config.yaml
num_attention_heads: 2
intermediate_size: 768
hidden_act: "squared_relu"
norm: "rmsnorm"
qk_norm: true
weight_decay: 0.08
lr_head: 0.0143
decay_fraction: 0.727
Each number is 128 + 32 x the weight over its row's rms, rounded and kept within 0 to 255. Layers, rows and columns count from 0. Numbers have three digits each. The size before them is the row's rms in percent of the matrix's.

# q: layer 6 attention query, 128x96, rms 0.121, rows 0-59, columns 48-95
# k: layer 6 attention key, 128x96, rms 0.121, rows 0-59, columns 48-95
q0 096:116083128145131070151132131119141174117107179074147183105113112135141119117130151155121130142146149081114135171131143131149071104101079085144117
k0 095:134149164148082151138162138151087147068154085161153156118189147171110113147181080127132113152181172105102100140160121112160113187087183144142132
q1 095:090148139114112093127175122115095101135119218161161131084171174112128163151150130176181115106167160110112119149153106141132106159080120108153144
k1 085:094074163135124138141121168091195186100141134131184132096165108186089117151181161060126064112117096129128107137095116126180060142113120118185150
q2 099:094157145114119083149147138142140139098095124150128130111108196161094132151158128166078126110141183134110100178156112123184153180114149168175148
k2 095:082110140160168107176153093133178184184163112109108117123128175129149155123131190100141114159084130143166105116102106140104117147075064164104125
q3 099:131151114182166167099108102145137110162138086165107103165174116110138145123051079130131119131114106145146123081100100186108171101165139055113076
k3 090:073136142150137122180102117196085141150134083093093062108142112119133158113082099115171129137090133171127084103053110161113155149146165174130118
q4 094:123163092074123101148119133112116142116069128114143148133106135112132097144133131106152147126120175069063122164132227124142098099136130128135131
k4 091:147104170125102160151128135138136157093148110193130184116157157206150112156177145168101163102144158144149103092143090144199095151081151132187159
q5 086:162132164146176101153153123148098086163124175138106147075122185139145124125127098165164163085146201138119107198087120070199138184141109152178129
k5 088:138137172131136163148099117143136091130144140156098160129134086125171121097131098139096153098137097140176133097105090141150131083131065117138102
q6 093:122126168099072098073127188119108135118125158120145141070090078115139112137188142120134199174162113119113152131158133124163057135125107134146149
k6 087:119170181160130128135116172131108135116096120141179209120114151185133118104175160147137088136165177071084133167142096094160111156107114143178146
q7 102:172144135166113086205119142141133070151142154145142126114089173149084154083121133177112111139149169137128063179153111127151114194118154180157158
k7 102:149121091126163151142095055154169145177148119152123066174171114106187093058131096130133124127107110165159135064102123128105150113113063141128070
q8 095:191132099222108198103074100098105135132155149145120095133166133127112169157060134059133115142110098118151124124135112143111131091160136102118118
k8 091:154147100066153121124121130129107173117117146095134138162185085116169116104086031113110104144067100110154156106144163156154139129148124036149085
q9 096:066098107140063152103108112117121172098097180097127137166145084090105144142118202088122103169098052143071173145111200150079104114121143138093165
k9 103:164136148089117132128059122109127166071076138190151145125152131178102123155119115107135183138161139172141137110154122139180113141127184093146138
q10 100:075095088109170100097180114130164131078159156094121123084132110114126170063131131139125159148134127140105138097150153114113107136169122136152180
k10 090:114156130086164178138162160158150157146166109107153095134122167119142077124115218152154077138085092132128151122077124109120121145093170137055106
q11 103:129166133135077163165114091202139079136120112161130117092103167166083151158120104153096144157122170135149046147114078096149176114164132126141086
k11 107:165138121137157132141163087114150129201145116124102072160127155096131157125110128086109101131123102170141149053135149174112171168119116116096074
q12 101:118101053110137147098113096109100155127122119120171080155143096084141107152109164103117107075104088106098166108132178160082140133137153117030119
k12 101:126116101178118081142108147106103126099086160128111124091101091132095147102131167085169125164091129158151191178128119183145068110137105084111189
q13 095:115126140058121134078117138143120156096094144137159185123159104127144089160194125159104159158108123086126137086124108179134109132072155109100174
k13 089:114142180172121152142151099150138120100162118149160164106121156197131077149175150120182119082213155119075102112110092091152103159073162162144115
q14 100:126164140182176100135156164123130141132138150092128121129164113122089170083109145106138128163156204135117146076191097119224136146139063156138105
k14 095:151127198109111145137093115184151127169124085081114109132164090110172129064119108127095110106148109165168066116133116095167174120138103173162092
q15 108:149139131144125124155083178142157091142110147116166142108107108105114164160044145082127117136151155115082112166167137102161170166161154098111060
k15 094:091116093131177114108139152112148079136088164070094133130107075076119107105076164054161099167105119143146135118158107162140128144185088151096106
q16 106:057135098111148097103158174088113188124138138080121098170173112073142123119136123124135108122128058151136204047122141145113147121092107127098154
k16 076:169123140132171156183113110148151110107197144132152140112122180165134127125133185116140142095186077142145148142149037094152137157164129176148148
q17 105:123112143124112153144142130177172130176115094181152130123107124092080144124099112140114156175178149136161055106080111141158127182129077175151094
k17 114:135154117109141149122121074129151060190149108109113089184120122072114191120092103134097148147151130129185149070130150134122154124135046112116087
q18 098:114216140139101069170170135128107169087122123126154087071140148165069130155106177105144132087124100133093155080183085031129153125113148172123144
k18 097:139085204112139114092162113132122171103137138154076088116133174120129100096150140122133135128094100111124113183133121105121148114094104154141118
q19 100:138118110148107106105108153097131112121159183182110188082158104142152115050096098160112098119138119114163136138140107125124056144073109139147181
k19 097:103094182116096213163154140191119149105140149157100078085118094112130110083124100163139122112119127100111144095123092035071151121122101128146052
q20 101:118109157131136083144179120117082143103146111175127057116110138101096161056174113160038067096156069164174161128093079139138113126103114128119134
k20 098:137083156107107108166135079159142126124086168107137077110074155119128102129162139115140122081065161129167093138104166076056145136101111135128128
q21 102:186098076062116139104094130093157188121170099109166127132118085105151126152110151103168147071141074155079098094120158142133183138120149156070111
k21 102:095167134161169135110139090167084125108070155114164133165076117123132150076165122139143066202117112097142132153105075129132121163104168103172084
q22 099:132157160108113088131118114147164092120093128140109181124074146126187111105124103148115150131088173115080071179156168099147136159122092113128100
k22 096:116110129134123146126084174121152188100129169133152184117148105127142138163152128176074161084115115132139110128125150188154107168108152125151191
q23 096:110152165168147170167071140158113145086150106118152037162115149126106077139136133164123100139185126166124149167126097133184175109159175106116128
k23 117:101174115104126111112088128123142165093133142089156092150105141144102075094143195112191110142086128160105198155176140123139165129153120105168126
q24 093:144128144158096104179146188149131125111123073191119112122154143115128113089138126185105125100088112095159109122194152168137147131148208171154191
k24 114:126175086147152137097114158144093137144123131157122150150123067105065145212099136142097124189147097124094192127167089170143116113131128196076147
q25 097:121077168175163136075098165102102098124182103099085137083166109125122107109091114115177196157122073064169141129140120190189118111168155116164107
k25 108:106126151105111108134153088124125146127143081103104125122145151155175084103087103074139082143126106145082132138132116135129074153157116051179067
q26 099:149164148093112213059146169080108161107103169174142157091154127189097179097107108108154159117111124177122140128178158149117101106126129143131155
k26 096:170137152076076143164157172105054103140097131150125169145160117131127127105065145123109115073124141133130117103166167098159166112115180146131121
q27 103:170112133172122103169120173179144205119091113149116105143083179141157159137185161143098089138168108145119154105149162137099119157074133145135191
k27 100:127155107127083151097167068135144107099148136156143154093125190123075137124114073119111129146144108148128098192080125191119174157172106171158116
q28 107:166170135106184127085094133112228104172126101137096139129167135098170173109126141123131143148193148123112082118139152066132143213100073097111110
k28 104:097133122157137130118188137084135137128127136082136155181137103136141081121122128079089116155143099074135150166095103086125123095155083143096140
q29 102:175111091130178101123182107025114150167124149162119122158132185116185088166109100117112151166102155145071098077072132128125168114099142103104034
k29 107:180138094130136148139096099129160121121133163110144139082167093148169188080169128136151122126114089159122138171115151160120122161064136077142149
q30 099:128096080150126197125132129123141124164118133113149157071123076174121117045172147126106155156142117156167109129109087191092124153097142160105130
k30 105:101145111102095096155145053129122078078157092141112124168099176158190132116070136126128087147133158134110138151105136138128171109145135100112090
q31 101:102102151206161128115102114071088047119077149132152077121150142098164133116116167132077073113135156130188101147134185125150055132139080154139160
k31 105:130111172060177079137119095093161157102127133169124175129118131124123146165081104130146167055142169154028145117120094129153171131113157101119078
q32 100:111135070143104100124109131162137135162155137102146085144111136154162147148163117182131108188127144111160111114116137196200144145115117135132170
k32 096:115110152141122136094139124170154143145130135106169093180175136079154091113117090068153152122190140107133055149135150128052117185086093186153198
q33 113:100160152159093143091082147170091187160084133135078144152162114163169111069182127144118103148161133184157099114138127175127116140115148107160165
k33 100:082158103138101115150110116095174184152111114095117188150201066139105128151155115118150140040133124084071103148135132125111094130073104149153140
q34 085:133106107155198119119140172140112202083139089100144133174162147114142168140133178129105148160053164122145086113116134139188100152100173135112147
k34 103:114179129119120071130090118145117098100122081116132132168175172121130108117153112112121174128153175163111097125093186148167136173071139151137154
q35 114:174139124187090095153175197086095176130105081126120108125153145168126172092106131166146120208080176158141115130121150154151118195161165078120157
k35 094:127161118157129128207101091100215107124124087164174085126171102098098104143108138142154073126120103150070172146169127205196175133109121170166122
q36 096:163131174123075127133134086153170170135108160161143079148117135118147103184141145162107109083095155116136158099124084066125092083158093124103084
k36 106:124134121190145087157157123074146138131088176107124088169116151138143206124155133146138199124104120142166171086100136169100196097091106154112115
q37 090:137122083090121098080086132172144146120077121024115137126098150140146126138098164115128095159152144096079133119114134127109144125144147143131149
k37 097:121149088168139160174062065185084136163139122165178132114152168156092115131169108147150154149181131137180066111136069140135123180157117135164165
q38 100:130104178166091126124134095096076117155191134162145140101161112194178209099110105127120158163148125142163108171129107170159109111162128134153082
k38 106:181077139052100123172138092135092113167194144158087154112083101127167112105123124089151175121110144120097115106109146113142116101133184045096109
q39 107:091157176106096075094117123170149169166187140105081102181092106123168168121126114176178107157117148056113149140171170121149138124112158134129142
k39 107:086108148117148101089144155183127129165110184105123138141114107162144088161147106100119154111088143115115096171086114177132112170170098138159121
q40 103:125102152135106097090120174118143168080158132131087139104155154104127150191156143135144139110121117111090143088121136134229153116131106172107120
k40 091:130123185117119137127156118194116129116097124089186079162189083152117123055149132093141127169125141125105172153136115094151145197105138129195069
q41 100:105097117092167134114103127144165125088110160113137088126136130099109151168153135116121137203083120174135204145197204147070135139152147089124165
k41 103:155136150084195126154080129137110091117090070124208158221139131115087123135129124129112129154103088112128131125156094132069155149112165120171135
q42 104:174096149143098130170118098138124075093142132137165115138063143169171166101138118146124102108088106135164126236135109158113098089155119122136130
k42 100:126072118094103134098153168103120110121134172190100089138106127098102087157089119117151158128056097106129125099098152169100142123118100128146147
q43 101:128064126169100100088123153046049146151125165146110164171079146106156067117168176123096147105110127119154155079110115162116156090134120112100064
k43 107:118104106118146192152094101167162089167134141124157133122070110138119158100156113114189161144166154137098078170097091135131129183131152137165090
q44 131:157087130070146132153135095126134122174184118145134111178185165106149144081185107121087105124161096169217180073120142086094122148126093122103125
k44 088:083154117120134079154131121126168119090142170122082123151039136141103196144107146140068107150077097154152139192091116081088122088125125159101153
q45 087:108057144127114148102117083063167139108131129101141180097125129112109151101111163098110176152095151164116141158194194170168113114148121185142171
k45 117:117110129100148115209158128109135125165098142160127123153087149171139154119139117129166168112197170149124068107102114141156122151116201127169142
q46 113:104134032163083163130110099146063143097113121137118134124117128138169149092142110142137153134085174151103124143169147124175147114183153087178155
k46 100:183148141076112129148100113138129219140189085153141113178106119121097119115122162118190118100136103129130118086173132160137095165072086186088110
q47 111:085139156190077085113125150127163086161130141131122120058120187164099162136153096103130141073147119189115106133191154045147142139094106142123151
k47 107:123130087075118092106147154076147154190152147118051174128168154101151158153118140098098103118140115138115105115113177180146095113118130131127118
q48 107:164152194100110129153148138124096089145152151121153094102181082160144176140135144195166092146131127077146096126102118124129127124099068137121144
k48 102:122136150120114158093223109113160066128132143121101089064116126130150066173096116178118151105075128112107160128155082154121128065101154112128039
q49 116:159118145115125177099095122149157143091163126108108105050111088114124158072092124100170149133127127150165173168159123175103035141167164053164149
k49 098:083115181155118175139144148072132069165140106171117147116143147114057132138136127134119102130166105087140102149082150112119133086152077182142092
q50 098:112106111154213085181147122116162122113141157124103152125095110072187120144171066177186115132138142129079142157148099170156108111138086108114146
k50 099:118138170116098108106154137179150157127098100115109090123146188171162185185112174167127149147097104145144120165132146120111101116119081211144107
q51 096:135147134147068081135122109117117094168135114141118124140128155124121140249153147153133081125113065121132113101135178101205125066098122108096100
k51 107:154118144132158130132137082133172141091111157130140133055087119124121111038145151112164231126168164146117122168092110148142090173117123115192127
q52 106:180125134169098165080101121203119149108104137164110135103107120133163174134147095165122075166167149121088117172116148160122144114086126118090160
k52 101:160138127149159120074112182101101092106117078169104150153216103095131149109115113114147158135177067139109161049176111080074151160065109121105166
q53 096:136160152160136104142185152137104153140148121171120085142153163112199140100103089117122086106134086120107109169101145056119134089103124101144069
k53 103:082124072137151133109145159110143169106107179105110143038145114125163141141140112117090086134067112134111125207106180135121110099173067119188132
q54 101:162124125067139099084162105115167167115183078135106172136138164158078181095134163147163087115103121095137136162147196184131099126105116123103182
k54 099:104101153142079174159197144119114110118143153187094145111090103124132111120103101128114079102173107105131093115025091099148089111132125191107167
q55 079:114064072136116147079077140146092101142074110021143087158107103132104085146093177106103070132154131112121156126105138154100118095181165163104129
k55 111:125166115160090064170057160143106162160100087147113096216151163118152127138161143175136169166114178171199127112168128133146148141093132151160168
q56 095:137154137112170125144127144140149085124129140154147089108131197101112069106125115153125181122134119190155114136172144122163109183136121129160103
k56 099:121158105065088121122078096121129096123152101113108142149174098117136144126163129120143135153116095143118121066111142150112141096118122097156122
q57 107:128175159129112079128143145139132196087144102113138146175179134173132086133170124169141117152158173107125137104182080049156149141127151137138162
k57 097:111200164183101079112117082141128167137064178147100103099088148159090128137142159152119206130089086150155082123086167156124133073161100148142131
q58 093:129138168145164136127066134074170116163129161154058115149095144153166106122160055122108085056206108159083143127201106103128141115156121123154136
k58 104:177181122106161095170152170154081192137110138115149092065092080104150099110128052103147089104095079062157088136128147126087123090124102065141121
q59 106:064166119131157145119155133199141142156118096067148102146215136136082143133119103126117103120160120125106158082110110064114099142108131093093119
k59 106:087187090152112054148167161123110155142112090085157139080126108144180123147133140116115112144097123220188155145118131097118132115173090121112173